{
  "hidden_act": "geglu",
  "norm_place": "peri",
  "positions": "rope",
  "bias": "none",
  "extras": ["capped logits"],
  "max_seq_len": 2048,
  "doc_mask": true,
  "max_steps": 3431
}
Each number is 500 + 25 x the weight over its row's rms, rounded and kept within 0 to 999. Layers, rows and columns count from 0. Numbers have three digits each. The size before them is the row's rms in percent of the matrix's.

# v: layer 13 attention value, 128x128, rms 0.27, rows 126-127, columns 0-63
# o: layer 13 attention output (transposed), 128x128, rms 0.208, rows 126-127, columns 0-63
# gate: layer 13 MLP gate, 512x128, rms 0.258, rows 0-65, columns 0-63
# up: layer 13 MLP up, 512x128, rms 0.277, rows 0-64, columns 0-63
# down: layer 13 MLP down (transposed), 512x128, rms 0.231, rows 0-64, columns 0-63
v126 108:503497528505464497511518519488482527475514481499532492477466539499503462493535475413511504498497513547489475525493516485517519524477446489525529501535509457555518541487529455482497494491486499
o126 103:491537536476483477514529521484486505492513483497528506536461566472498468489497481457492498457497512525493503553457534511531501549492456473540521475527510461530495500503501461510524465541509477
v127 107:507528505543523495467511535541505509465525492498476506485519483510505493485517508485509477443453511511530510495518486493506495493515510536511501533456525515464474475524502491541515514458449433
o127 103:480519489532511527492524521510507484514514503506490494527548455481467474480468473505534498465472540479500519534504507488502511523502520543515491531459519493492494503487504497499563480454456522
gate0 100:504524509490492476458463501509479509499531502502513528522518544489473492493507541504497488501505473470531560557510521469498537506502514530532500484474556492482536477468507510492505522500478511
up0 095:531520494552504526484496504523509488500517530459485511530483524498490462468475473465461504477489517461477467502516488506515524509516475522500488507522492504511497548498460507521436508512537478
down0 099:458472524461516499529488488516522500502478539499504487451497460559524538566553486553513493532502523521466486456505501507499507520488513521473513475556485501508500517492501516487526465491493518
gate1 100:495491519503511471523480528503496502526465498540499515491512512485535536537489498492511531531520522513498500516492534519472489520483485558487462474539510502435534461484519542478518471496460519
up1 103:536506484524495525505536525503487504480471486461487511485527477509431512472495489550504527462486508486495527485489432510506462452492501503475481481536513488495461512516498477494532477489486515
down1 106:502504509489506477481497477529488486501521518516452472483478503474512543510512505444503491496482470507531476520473527483477479517526494474522479559503517491495504498481549514473485504482536519
gate2 096:530516531532510450517512488539445483505532492490495440518553514442535504535485534497501480486506491473442551518534536467490516482508511489507480470473514478509506500499514481445502456486566511
up2 096:481535466489498529469476495433499514457527498525470485470482576477504504509515505529481566481471467497483490516536503500487510531467526507533491494532524520467513493468528462519476501517513518
down2 099:487524532486486467515511486499471495566483490487514502510496487490479499516490497487488483492469494546500539552480531536491495550475476480546490511459502461515468512496486486476505495453469474
gate3 102:464480491534510481436484482506530480478456501487506530511499498503489518478559489466493462478513476520525499477546516481536493559497483475528513501506502521523490464553528474491529544454467499
up3 086:455491485494561465489511510466501459497506523522490518532488508479486519460472468509470496501532487501530464478480509530528502516515512482501495525460496492509524486504525499496536455558501513
down3 101:498490520490463517496472476497516520530483527465476451506508498515478478495518502474551472464460510513531483507485517522518511461490473489521497485531495504492496496486504515475459526509500510
gate4 101:502555498493495469503489515486528489496478485523511509475498526496447561497510500466516450553503503539504502479509489480453453529542510504516546482512465495493506491482505479539501465496498486
up4 113:493481550468531480462515507534499536510541488466494496457466510484557488514488451477449479521511494523493486487483507481514547463512531475526459464503525514519559455479490486539474478524487479
down4 115:490518522501480500562472510493478520497516546485478528507494480490495500474503485504462510486479467496441540520538468531540499499467515505514495485449522555502485498514506472486480493511542462
gate5 103:494508523494529523520470520495490524535478503490540472505507542476473555506547498506504483497431491519523533490500499463495523466501560512500501514481488512529505516505507425530522523526492475
up5 101:489488499526496513525493520522517478527565475470504501464509466500469431501488514495525524489474519496496470499469475545468459494462521507516484514558523532494464495521448490504522532508520485
down5 096:514491525508463502487528507504503501486458510537494519550459506495518478493471483473498497544515497520552521520495558473458473498505498494495491490491446462499487469479519481539523540467477509
gate6 100:494504515519491455498561541510479474504507509493498524549482482506501507517524544533449503512499498503516517500535454475528508475532529504483475505455507430539496483502477504533489536539494445
up6 092:507477552518516528491481498509521509498494464499463478476520519504532517497520466486450487509466456496474465496498559477496477470476478500484494487556496540482525501508521481472505490524498544
down6 081:473550489486478496517490507494466432484494508462499522512483482485499507502495531554496501452528506510518477505492459494478507494479515483475509475460504471524519463515497476551503467460496454
gate7 098:490496514477467517507449500480536470546501458534475487538485496453543498507510487477475530494494458485464528504508486450512506519489529484513453525485462474485468492513487546481503473544498535
up7 115:510477455510499520492458495499501526482531444503500486505523466481518492513471509473489472486533501486445485474487489506498539437516521564488516506459599507467502518529497512498523493488506502
down7 130:491493467531478472522510502534499457527499551492532480494478488500513499508517503485517526507499504509516538527495458509520481497458517499493533502539508544495477522512529503469521520495531520
gate8 098:587545502489488475496487495493522517555520454521481532543486498479494511506505536452480522500517518464519549539520475489513542519427507506463489522509531501495498491538531518500537462503538468
up8 111:515528486535464464509510484529484505503499509486505495470457502505520563466482509517459505498450525477534477493502519464545511462449490478526501492495492539518509502498506469518517523486495508
down8 098:506494521506531525487493493487545491492575476524499525544479467480515485508519565467490528492470510498493563518485486481521508530480480506466512510493522466490512485492494499467530465470536464
gate9 098:451502537514504494506452516527472511528469502493481526504523476497480523443515476551508545487497494505454512470483513503506493502489502495486502466511511562542496477505510470497494523509468492
up9 111:502425530497476483536480515519521523472501521495488488491485523504464494483520514487490475485497529486487502475515551508483516491550493502510505507520482479490527462450535532545474482496459548
down9 108:482541514499466529518469527549509462516525497540541481519469477526434517501480463484475541482488465451528468474503516484473492465510468484495517520500500503487509490477504528508485487465505489
gate10 090:504488547508554509492525491528549544502517542474514512479558506478534496517510500475507481496486494522532546489528483460498505492514526503494489510476496522520453501490457480453437519459528476
up10 101:494501520499536479471524524471482483522545490521476513471519498544523451523492513508505473525481478511480481473529479547475508525508445508491514509527522486499464507506480504492500500544529493
down10 098:533470519519513500560494494530487507506490497488499507482521526511483535444508487499484506483511523501477498483486530514513548465507500509525497500469474526518505481525459500539502489483485484
gate11 102:491467481483477544514565492494516502512514497508516482495498477518462499441519499523448466506467501502497462500513497450486519505497493468503512497484522502487534493484492518533527492469464508
up11 101:497456516549511473514529506509494497473517500492493486487491497495480495484458486556517496490523474527554491555510526478514489479503520493501483486506495535508479499503520499515510536459476454
down11 104:519501494478548517478506500517527500493497493511486458526517498521531493468498488541503521461459514498478499511561471507511494505510539467520461566477485541486503480505482510455505532485505496
gate12 094:543520529486462527459553494516467422489523494514554518502485483507466484524470559485542508497510488502522525449470498535525511499499463487505535495470488491507489483519479522477489464465506504
up12 089:450488512490533500472491516454508529507451531538477487511496512543501542496541485504464477495509539503506459515513507474509473488524504526509519515479490488504521447510488435520475486546514534
down12 079:512512460502470491538501465567509502479524465492522475511504505461510458501480503486519542499463448477489514473426492507493537498465448458469497494510505488467490522530507545494510495450488488
gate13 106:524505481530475500488480441491515485457523464516497468528477522472499515482480488484496529512460562500486504554507522503494503540437495559536500494559457482452508490476523463523477476494535462
up13 105:481534500494515492494477429515500501537551500508499503521489520522504515499536520518524445504506486500476447507481502439479499550490505520476479491431497475516557523497508499529506496481444509
down13 105:485503545511477457516519541527487514514467529519486506448479486495500493506491519510495522532507521558509535537517471486525473491526514458517496509529492521513435514523486473483537478531456494
gate14 101:512481521488521488456498483482457477495472504494509468458515540444498494542485508499524503447461506535493510495469548479506481522470518538494529530492529495518518518476461470518480478500460506
up14 116:496501500490494512508511488511545537520486574492517533518475473528560517516528484515476515499484473544509467508506536469500478464488509510476504497533511499488503494559525498525476523455488569
down14 113:512474533501471547486533516474506494506488471553532501459538504494515516472453515449509494510514516490463448534485541474496528462481517534517464521487534493505516546517504499491510523492585469
gate15 104:442471481500510496466503478515479497527477492500470505493513523477536552461497461525477526550482514479447507538507495499492528536451519509520511562471520472510550511512504478505484511544488502
up15 095:533479521492495536485473479523496494501483466521535528495509484516453505452492506513448463539531529476528509494505556489486484476451491510506515542479493478463486478504509545521548470557529478
down15 103:477499478486510516459527555451457517469466512453503481488506517503480470474514479471533485478501507479490461473480514527496517496495541489519520493503483522530507518488466497508498493526494516
gate16 109:539491481478499478500538548517507489488494463502430471472511491512476549533487551511490533508485519542542435472493495452526489516496527485535485514504506488503459516525476473506470515505516515
up16 109:521515503535474511517473473506462466505477502504505475499500516454446483495517473549540485476527510462478479572485508477496500509496466471513542505502487482491549518472469476490508505441485500
down16 101:461469453541513501474513526530566498555453482487471535495508446475520536480493533489455506518483525515512530501435515534474502508538500508479478505523489493515534528544562510534523501516497478
gate17 097:475480448496512476460480478478483497526491439486460515440494482491503517514507466490527568473517465492453476464483504445489482514492507514522485510527475470530487483469469504507469517488518494
up17 098:517496474532517527507471475502519447540465519507524479511496532463530492465539482478523506506566535462473529518501500512529491475478478489483509465509503521482492495495552523487524473535491522
down17 098:487484479538529543508543528483470525518547465485502473502499506520487474455478519492501483487454475486484502516476512508471500511506535508484479510484507442541517477517504494490502521495470480
gate18 103:494500499533527531516486479474503485498526484500516489521475516485528503513499473532577483460494466475458508521540502482474480505511503483494431511490478474499539486460470519503506486533517513
up18 114:429498475496454493487511512472519550513515507516495467518538510472502506505450485499507491493535488481456456503500511487496467530498500531529483479505510510535546506518488512469483510490466473
down18 116:529548486505530472536493523502528484535486455499484478511513543497479531498488526449513541486521505538513523496469521499545503549489450488544462503471528512522529534527504492490486462479476537
gate19 100:491523506499523545504510496477479499530461529493459481506470486522454532463480506489500516501495532492474486492502530542499524503519467515506533460478483480477514486501509501456494498535489547
up19 082:502523518469542489498496482511523529489547502515511485493498517498488514496487492469541492513529584533503504494493549528459466530513483529520516497522488495472506453515515462461539502472505520
down19 079:533493521513468526512536477499508508496486487461474512515501458509500485522479488512485468503493486493505517517522460449503509488503563479479477527506497514559469513497472516503511472490490500
gate20 093:504483493483479486495510494519518473540501516509506474536472492518526514503538509506455545515520475480504522466509505499511520506503516501520494522442527503511470516489493505450521480500454596
up20 079:489544504473514516513475496509504486480521498485464471491504507465531513536513518500498509516476537487519506497508481507469462471475538480516502460513501491479505466496479468502507476464523464
down20 077:513454439494493517494535537517532536518488488504491511484530522503487479516502503513491494531507484492493507487454516491506531512515493530482485525528491462513483527502490508530521490500508529
gate21 103:500539482468537512521474476485487536515510470506505487491512500472547525496449528470550470521501501472520457492497533515495521472514488525440527519517509447548544456499479490540509493459515472
up21 113:478474526460513508457462517499501485459505494510515505502489496490525507465469491519517461509506498462512510456531502531479533522506514476494546488491522480480510490486513504467456494563484502
down21 109:489520474549499506525473516477431509571504515528527492484493483522505518532521484482514479506474521523478521496497512525505448485518479510509536510539507521558512488511529541474543494515507473
gate22 097:511474498492554493495513494465461484427448464451485446494481549468489468507476517510481456514481485485502504490505496506487486464472486525524540543495450512499492481478504494507461480546521486
up22 096:516446555494521455497545540479500483534512510497509527518504517520508490495502531502490500448485497515493536545512494507494507505497526522533480495471540509513522489480497531534490467529529504
down22 101:460497503457509509502500476438547469470476476495453533512500475525476550516501471497517492497488478498499500486495513506487419475512474463510505494496472562479460524505491520500473476539502525
gate23 095:501516463512467531488514509524513517500523525508531525495538500513483482471483501476524495513494520467490519450515485520524484523501523574547492518480478503482472493509464498521494518530484508
up23 103:491534501482473515463505557479514517560556497513461533542512494478457503475513484502498508523487549461503514500506478540519499537506521533498504530457501501467487521508484523547444515514501476
down23 102:499479495484536474514482483478478475502486474490506459504485513513522487547525503508501541526497491531500477540497478518503519487511475481453498494517526492526501515523523511467525489496509504
gate24 104:514482514544490525519486475496491520496490512538493459472532527471489504446500486453481516498547505502468468512492472491449518470519479514467510481500483519510459497513484481515508462505505492
up24 111:494532515524514503490540495470539478487540507498512504584458490514515529500556499457457471451487486461525514482531485534503488490504498502506492471463501541511472479503502502495513483494535499
down24 104:506528466518485497504480468513514543530512497508503453494581518489527497504525511487517539499484525520500475522448516476504508459525521526502471525512481464489549495490493514474508498544515460
gate25 101:533461484526484485508497475517464524456528521508525487506504535502478519473504499496546432486516487482513519497484509524519478496499506521502509494493505501482457493503510514474516528521532523
up25 101:531515507506517498509545517472516496476518473485515499527473470524509518496475501471520504493467519486527542518455543502528460541497536574502514474461480501483512543511510486487471535513488528
down25 104:563523476519502486517536545519520488499505492525521495502513540452527483493480514486470497503515502521481496516483490511470531556477492442511492508545477486503539484441473532482460521516507522
gate26 105:478487527496512496508524502509495496484443475552469488532530511500473480497479545441530502488554495481469492494471475516507522494444513464476528562505491541501480518473475508460527505532503501
up26 094:455487491490538466493526508499437501525532488530520499530502514510539463497480535486490498542496472489468494545519486529510461510502503515517485487485524565504499524498549506438529513507520487
down26 094:522518568514486510503473492494522472456461476493482522503483481495453516492537494521488499495498517489522489434519525455493452457485568502502510506488522456468487498493526518519491494494511492
gate27 096:504521528509496498511490565471460499482498532509437510477495487509502547450499495492468508508503506477512501479504525519516494497511472442494504498534523484485449487505520547506511524508523473
up27 100:513487458489477526519513482477491487457509474492507491499543465513542495477511491505503489466471501483534549499531505482444528469478492474507469512462493499510447501496489518455512511487477539
down27 106:474531419489459542494486481520517478498469544513452523467518506497520457511529491440505526522515517483530541500504472514546526507529476472480516522484550447485527477514495502512483495525520491
gate28 099:460514463520534524480478511517493534527475527515492523507497496479474573492495528485493522553473498538487498512513504462526538509498513480500499546493493554529484502516501498543523471489528499
up28 097:535534515488470481492545508522548497489548478434527527495513506480503460487504528495473479493505461531483520480527513518534471561509545485507496500485544520519509524476542496467479506527484527
down28 097:522508496517538488481474528489474486507533501538458487469455508523494502506517520527488510510497504517511488490511489471518549509478463460495493511439507522474488484493504487543553498474519450
gate29 107:461478471467531490506496477479485456463533502510507489462477509487498516527539504512528511458462526505483465535525499486499518535510522508506451511517506525538526472447543476462472514467475466
up29 104:529510495518551507501493527496500455488491514510510504469548468530528479524488497536512516483535471497522520492515517511458544530510478525545449511515500514550505466462482476512484521523517523
down29 101:509500514516509498509506516489501523509498488498472512508521523469473531526446474476494531515527509499512507495546521502494505462496506487498523552483504494440528551479496569485535490527522565
gate30 101:462519530545513542489508475516478520503484495474551513507501552526505493510445512514514500468532527509469527529476524489482490521533522498495490507537488505504458514527496470482523506472489518
up30 103:484525539471534488503475497489486480472458581485509485480509525503473493479509519505500495537488506532513545517473518467500541464506543502493519506499511520494478445522542471510477522548509542
down30 105:526496452496550520528521500503487545423485496530495485500513487503483512488492536470513524521530499514498519523509466491481501484511483519525492455506526488507500509478463485483492519480503504
gate31 103:486493526500502479520475488517484528484522562512427509471522492504505511497525500484529506517513504467502547502477516513466566520485519503555543456503486492477510452485492494495488486497483510
up31 114:468500504458507556474529528500494502543487541501569499515526471454525489450510491506503481493480535508541524521536468489515508508558517526458467492503503475509523506534493509481455511504526495
down31 110:481480519502533473522516509521530478473489463486484532443528501472501481440527498469476494486489535497501483453507499484537509550512523498537484487523472517509484516514482513489509490521476529
gate32 100:541503526457495499526518459518490475543472481513481482489517449490478493480517467456499474499514477489538519477478466481462485479500480467529464458535510533530481525492496453446480471508467537
up32 092:524476500539460517485501479496508501512486486483471472490513536482519456403495550529512518487471476543509492479478505466518506495527504492513546523495476482491441539510524503516482550506486490
down32 097:476507534505471499442515452494449495527527478497499496524476490493474533512513489474511522456514522526507494476467493500456489493469497513480470470495525513485500459466463463516529496497520489
gate33 092:475496522472479513495473516565482550511494529509515514478495488495527523467527500499521506493493532519488465512490509490562476481481537517531502513560499477520480524478540457473502539507533543
up33 090:506503487508474467540498486527483450476501528514505517488517518488465533533546494476466550520505523545483504491530510495549465528530480528534517501481535524483484530522519529472496446485478479
down33 093:515478510487543538495528549453516528527472470480485510489501511526514505498520489486495501478543524500486470532437509507499506489498481522469516502512527434493517508484480483514488520516512496
gate34 100:494476478478501485512447443525491508451503517505426519511479505503518481523492521521516448528511469472473472487522494501492536462482513521459513509499502501494457509497543535500488460470467514
up34 095:518519485538507495483525497543446479466551514536482501509448472520487497473468504511508513520470478467523512513468520534513475487508471504483482512501499543521485497495487471495492531493506481
down34 097:500477552498528509554535516435518514536474463505516479506536493475472499535535546550507465485539509514486511525429477463501470526469495518512476466519499499489478513467484483513515506483506542
gate35 100:515508512515472500516466471524483479536482512493514502522528445517486494503456520462461484493477511516525489520518544525535469494501533539492486472463482518496519516498507559485497480466511485
up35 090:499483519484514479508522522508490492511489499480482558482512511494559513494519519527466492511504490551522526450535483468543507469476505521477529515489472497485519534491513522543505550496516463
down35 097:488516458512477492510488473522478483490460544512524500461486525502493487550462461485532549520493502502499526501477491515472523450506493527512546520498517545510484470468498484468481496511501497
gate36 077:499552503506517466512538480477502483514476503525497494514514507477469549528490496509466511526499497477484514509520506484439497544543468495517490475487518510490514527517507455535524459524459515
up36 073:501490539511470509506497501542475511492503533510494507458490489521501488512499543449485506479507468483502529479519498472513484476472506518487528518521483472489474502518475510548502514494508524
down36 082:521494493495469476484509508456524478443513503478519504557513490479470508488508494542505459539519529468511484465545479482522522480534589510494472523496485502468493489492524538480496520506481497
gate37 100:494494471490477548519507480505462480505541529532469513483476548529471434464496481511490482474503485515513539518500473491487502493534481547433535501490509491533500489500511496515479505486522498
up37 100:525445485489502490494528477524458512511469483490512468493504516529525540478495485454458488504504493512509513457537451485481493473514456447492491523512528501490461532499503473452458509484539498
down37 097:475516505501495497478484521489531487522502513500534512512489497529471478511503510503516485520491496515515464524464517501565481546476528531485518478486502491547581489482480486514539521509475465
gate38 104:500507510554507527491508467478525468507481503536487461501512505477547524503500492504467547563480477506522502476507508461518515533490497521480475523479459535484547506497464529487495500511500515
up38 116:503468536512514500474505520499517533511471522518483472528461499503476481454536536489452472473496477510516535509521478516541472504475502540522521488496489466504448535544463484521501510518492528
down38 117:495519502449490534519509537468520507475480516485531531512511475519466516507481489521494498473497502467487464458511465501502480458528551484505502485487482515482498475505495519495482505489486508
gate39 092:473517503530524546543463517544502499487478504492514535506526509455498525527486517444472477499534483490500469475515492502493529506432510511492507468510527503472512437491470498503511496466486469
up39 114:531500506494511493520534465467561512487494549521478499445477488503544504486525507499508513509557475472532511512487495465522475445559454504517478545529484489529521497475507499500519495507472498
down39 105:521463497493483504475464500495526503509541475486471480535544482444484508509502493459506495504481509506521497524509517510438465487516504479494504508467484492472497523477509455518521499471519501
gate40 106:450544519488507529496506496475555515532519511484511557503503534519513535512501499472507499541519491486462498477545533490503474466520529532499473501485496501515539471522493470515487498537475499
up40 096:478471477443506512453472523498515492465459483492476534484503490488536526527472519442507494485530506503524475509522504448466514482528532481476508491521500520442504509492500478513536501490507496
down40 098:472501539533526489496514489517518523544482529530509494532487510499509487501560513518509488504462497487431484475486455516490482496494512487512508537503468493532492471516496516496470506497463505
gate41 096:470465480494497528498530509467454489470467490491531496506517496503494538487468529484499522474467470468506459491507540482529481522479455473548522497473455503535489477526475489463531495490544489
up41 094:516469507500472494519562475463526520459513534479518517481518451519502509541495527476435483495486460486459504490517486499535529507494455470491478497491537475487443536494465467490562541516492493
down41 096:488500496520523509479484520492494459461489502449466507489488494466512490497492518498490508490473498532497440490474506490500486501500473513527482494530503510478499506526472498465474477469528554
gate42 103:494514500503502491461555533504501469496520492500505566495499480529489452505460466482471477516509497493449527557513482500531514484502487515468500489503517491532479509549509497492526504466496480
up42 103:503511489473508535560514487512482506481537503511448522479498518494499516479480450491489523520515521451527534493526499506546493488525434505479499515490497513521498556512507501490519489454501489
down42 092:555546541536495527498473466493510500522489507508490484492491479497519526494553543546536524482500466549479439477520487508493490513509519474542502495526502503491523441496504529497498517573501529
gate43 103:462453451536495514501460480448529458541511520506463446469513503525452503476511475470508527491519513492497521526524524466533470534499536501511522509514537498534512518523538468486519507570495480
up43 107:513502473487485513446512489491503543504495501542547501568533489521461513535534484521481503462473493483503494543504486519497502494488517535489476493468527488536511498493490488471470507453448532
down43 110:499504543488486451515519535487535485491511449498477498544485489494468463483449496489512528516472500487496502502499520456484470511485531435484520479460465487517483526495489539513517501512493489
gate44 096:534498486456520522511524515494501504510530507508520482507480521494487478499480536544500494464527461513516529483482488493545479483530508535502533563516527509512526499497470525480497507477476534
up44 092:503502519526506494499537485510493510507513505482499473479481504520465495475474476500522463525478494516537519468518501481492514485512503458493494533529502508475528512455540482501497487507473491
down44 083:532509469462477513519513493547535509482505472503522497466501509495520507543527483498527560501505533485454517531462535544499536501504473531523481513492500505495487524535525518543487511552521492
gate45 106:524492494535488493515521488471521494525503539459505495464471494531519496518493448526559472494534501469523480475485483486524484513556451469557510498509511487542552529503482476513542481467501463
up45 101:490490499502544486534499508486526473491486509529467505507519531531476504515465470444502500512481478522515460508549460501511494471520509490486510488445483453500518461490513449512528496519463485
down45 093:484525493497467494491480461479498503506481518487519551560493480504477527484499539524480520466494465520530472472452488510497497519455512468535477501482504502490439530453493518483452514491513528
gate46 102:518475536513494539495488511486514509488487467492526482481554495514507497469458524490540558516495495500485505528497473546493480554497513528497501489498491521524501481493491520458470497517476517
up46 113:504515473518445530551492504523521498498532494486466463473498546474516489490532485553511477471497516425472500517465512501463510507517499485501499502474475484507454458521505506536506486531548488
down46 117:497475505473573483484511489486514484527522506521506504479477502527472523487518493477455495479454462517496480473530531475547522501474486500470493531445529494497520514527504510509519515524469505
gate47 098:533522478501491532508535527525476469464495514490568530542498492499489486525512528492525520484496440487511485465500459516511447501491508524516486561469484496461467511500503512498528477472525483
up47 094:502505514478525508496525469494498475538485518516523529550492491494445439500520528493556491489531506478524482475500483511535536494526528534524459528498482503492508526516483481495535497534534513
down47 093:482522507468475488501503515507514521513483477513521502520469516511494486518514485467481520512521513508486523493545480511522550497486541514500545482493494501488513503524485499477459574476513499
gate48 101:498487484423512519501485544458513495461514499491493506509484569508498494510490466501498482516466502476498530524477451490530501499516517505511559521461445467496526498508466518499469464507504530
up48 100:518499531446531504466515531509569518500497475525556494505508469537527484526508556529456515560463537510482502510478500501502506518504524508470555514463499499492458488456508520503526484480481512
down48 096:463529529511505520511495490509469495517471501481477485515493510452484459449543507486527508458491425495535502487527477531490503506513521481515474489519465512488502515493521502503534472509422513
gate49 107:478520483474456507532505517532442530532516489545449442506500508519534468458510521479524465522464531503515480518477516486493511514490512507509496507523468493486451447495496469527494528478488501
up49 111:466512490479497521518539468474477490553459453494496472503481520484505467452469485512494523526429493498502484492492483481519504508507531515465482513505449489509509501513508449516495539506460492
down49 114:477481536465468517512517548539456486482495459495485484551512478532484483493513501532490489506463517524479477520514513496494473540487505499510470501514481489526470495537507482508515494469513527
gate50 110:541522509501524470527504508537494507526502502489516492451494517525472513522468527502553519488466495452501492506543518478483541487502507510521454460508528524485490538460491525472509501506536490
up50 111:451481494493499511517496486516530523497486494556511511500501500513441474504538527532487509518484499547521513487510501443435505531479517522484455520484536499498473455509486549541517500473501485
down50 110:506510498496486498500508527499511520520511517477478516513489479488495518475484537497454490497521511449534483524471510516535532501509503495504538475553468544468517536457544525494515522528482525
gate51 095:494502492481539490477504525502490523455480481468483464468490521497520501477543486483490485501477502499536492486550525480509539470483478474513497526458481498541541528522505488522470443491463517
up51 092:476496517481491509494494488471488545466492531468487516529533469504510481482467495549514502498552505516495486497553483501462515508464501482502534510513477471507520441514499505491494514480506473
down51 089:527493495529507469511492524484512477549541472532483531502515523523491476494504508506486472509501495496489475480448525519500451489513531502524528484544504484466452505500519513519503512486537500
gate52 106:507478479490525523516478505496496500521497519498480515485528499528507488490458479481485482467486454461503526479514542448523554471535496470488518452482493493508505509467540476501449490528512493
up52 101:490497477516500492478499519482540489510497520471498492546515517532491487522522486527528489464540507563495474525471488486506520448501510458532531490500500497513482488475492525531496519475489444
down52 109:482471545475485453529548478497445500511495443508511452509489488458527479531510474477512467520498494464483481530513518462495503504519496494503475480511499490512460495495505487492510508516491488
gate53 103:494518543485498514498495470482533484492525496524526547467504509512521495505499542485521514502534517523532535522498506516508495498513508534490523505483498480505508462537492535431527485508521508
up53 108:513502473493504500567493534513496539518506492511510520490494524505502471536519547479515507511506524503517507499492448494537543550516535472510521501491483527468499491504463552518522492518517538
down53 098:485511520525483538480505510518508506468493533513507484526494491468517502493519452524491479481477483505457487480466510494478513468475461520478455530473478483514489540483494450532508514511496507
gate54 100:531493501516493501480519500486530492497475481528523482455457501499515507548462529527558495512518471512509522470517500492503478525513583518499486485516511507534476516479500486536490520489471483
up54 103:463524517499499489478506513506563512532526518503523542545496511506503504550488543495493540487521510486495522509506486538515503531471537529531503519460471475508459490508451514494517511551500538
down54 102:515476478488484487522485494551476496510468479473472486491524513498515494501485447456526485520473494498498504472498510496518445474501475483481532479509469481468542524518561511508494474475500484
gate55 095:518472527547502495483524466472523502464487482501498485467494494482488550498511511451494480507504509487513527491506476530503460500497529480488510547537481475481492487458514518481464477504521528
up55 108:484482484519474472492542505507478504508525478460556502498477569474501521513518505526541484521508496509517503491521481520501477506506505473487526522489511472502471506507468532511507479462557450
down55 112:498507535480511493533504495505545470506507517488485532474534477495509545511525511521501505462492502502514510559457519506516485501487527511525506552521520495542503476491489502512510494529525501
gate56 093:475471536510494508477462503528468546511475450490525487510490527477504541480483520508495540492478484523527482506485528533466501493465481506492477493524483562524510494535478499499534461507511491
up56 086:475536485515504460455528488510497537487521489491485506497495442471529511534552477509439493482505504507505520535493499510500499531509516485528535489491533509493468558505507513476501447515491562
down56 094:548512497483509549516472500556490496479473495503460472470491545487464472517481467494569534490477510490507519457507485509477474460468488523498472444549453470515528462531504500472510505520502478
gate57 092:518477474509526519511525486487506533507525472498506515495470477467514473528528498499517511496517490489498518483517464493541497509541492534554516503483510499501506499519511525528520474467553488
up57 096:452517484511468502499489530448514470519495494486507498510503533504486545479467482500507509527474499525511480553445529542450510501500514445495492469505477501537523457475504496546476494506481520
down57 090:532458470508531533495540478510516514476527474515525500461470494522531438532525515539484476489519521437497526489519541457519503525497514495492503510499472477479536534482506503550518537463496520
gate58 103:518472484475518511486534489499508528531552461520501512518490497462509526468514448490510517467488500493497505516468483515519490535509522476519502499530561493530468505485530536464452497502506474
up58 113:519531502441514501493497502510494546495493502497497469545479489455473485497552500512454534518448488546492502501486472549493541493458528472474497438509520516465479533522459519513532498473500505
down58 114:532541478458451523503459491503513510492531469513494547511464506540475500491503505509537463491501528515508459509480504513455495501491515517505505438505537502476501506485484512481456507500483550
gate59 097:515473471447500502512489507464459491505542493497460475523549496483480487476534467521461491455450510445533501529471523533471463511506496457471495502501545476499493450540475510489507482475496455
up59 110:531526503574451481503475478524512462514508516513511525506507501507533529539480512506469557533541498521504552517496540515487507505516522489430481503520532539525498538529518479497498513469443509
down59 113:484524524526526490499516499534494509497508507467516519512476517513518503484462531486561515474519553483524496555508481489504521489528503511485508529488460479478502527469510484514527512519458508
gate60 102:484509487485475457479454497461475521515502530530466515492494521543508487485472491480516490498524513490481450492519461487483494522504541537533509484529557497484469500494500471470459492507539545
up60 097:535467477496462502467520471469498479438533464480467505529511555467537489475514520504500473475519479505495515476499481484499486466488520492507497486525476495527450518475478537485529527491542476
down60 103:499576485526530518498520479498543459483475524511485466525479537473508481510512483472507525518499463484520547487516504530524567495496451513514493479502516514488508494512550448496519506510450476
gate61 100:434485473497507488494488519484491520575495512497504468495484510446499526465503485501497501498516538521509540490544478463517471526543461513460498545508495462563502466501466496496448482533484516
up61 110:502507515510500563541494504505487489495505503494516462478526516524525467479505502534505453450510482489523508496470524506463505493497518515503512492537493499501463533468456492474493489497528486
down61 112:535479517527464525483508498507524485563475525486556531484468502501506512500515514485476503563492514490502478444504491449496499520477473509505510515501538515526541481520512492486520501476523447
gate62 094:543506528512494512486554541551494516499478435517515486521447504510477511516524519512487509542545470536501521512492476534526456518478491510439519525507479476502494493468518512517507520519538506
up62 094:466499496488484523521484484435492485528484505457515537504518476508561506461490521479533512495496522541488520470502547503501451499514512542504488517520495544483511495513465503508495461484464518
down62 093:520507520479523512492494508523506486508543490514461444492483521532454525495504462473471509500502502512451469550522502512513482486446492464484536509496494487487497500474527510525506526499523488
gate63 093:460509524466537457463493550510472485542493514483482500528505528534522451502497533448523516528464499491524484509478504494503501489512476486493473574506502491511520499484511478446518511493478499
up63 096:540483495493512499445503512483509528476490529523515507490506487532543484514519494492484493509482514496512465484469468506548486497521478536529491472462466516511523484531463511500477504472465488
down63 100:465519492489501505546478505493523493520539515456456474513480556542498505503477486493470513487460500484510469452494521498490523518487482519465489474542487456492513480477514497473517476517536500
gate64 094:496525514471485469476562536526510516514459513453496485510514503502455485498526508539508451521516487463509527455470513524499536547491521492524518548504509477504483477481524487524521517507496503
up64 084:524506548483475461468521514521515484468473525490514507518518491536488517505482548560533475504491473493524520475504513514515552534523485482538553515489470493525528462511514503538531489493501488
down64 077:486487501514520494487444495503515492499512495541501540540509496512504525486501500477514507488537527555493468534530475504510462468527493530501527494535466506512447513484483504433492501502473490
gate65 079:491489484465538525497456477514494507510455498473494486513456536504519475520490520496468509514466539505456526505497482481478498471522531466518518508507518553458517536494442507519531483501471530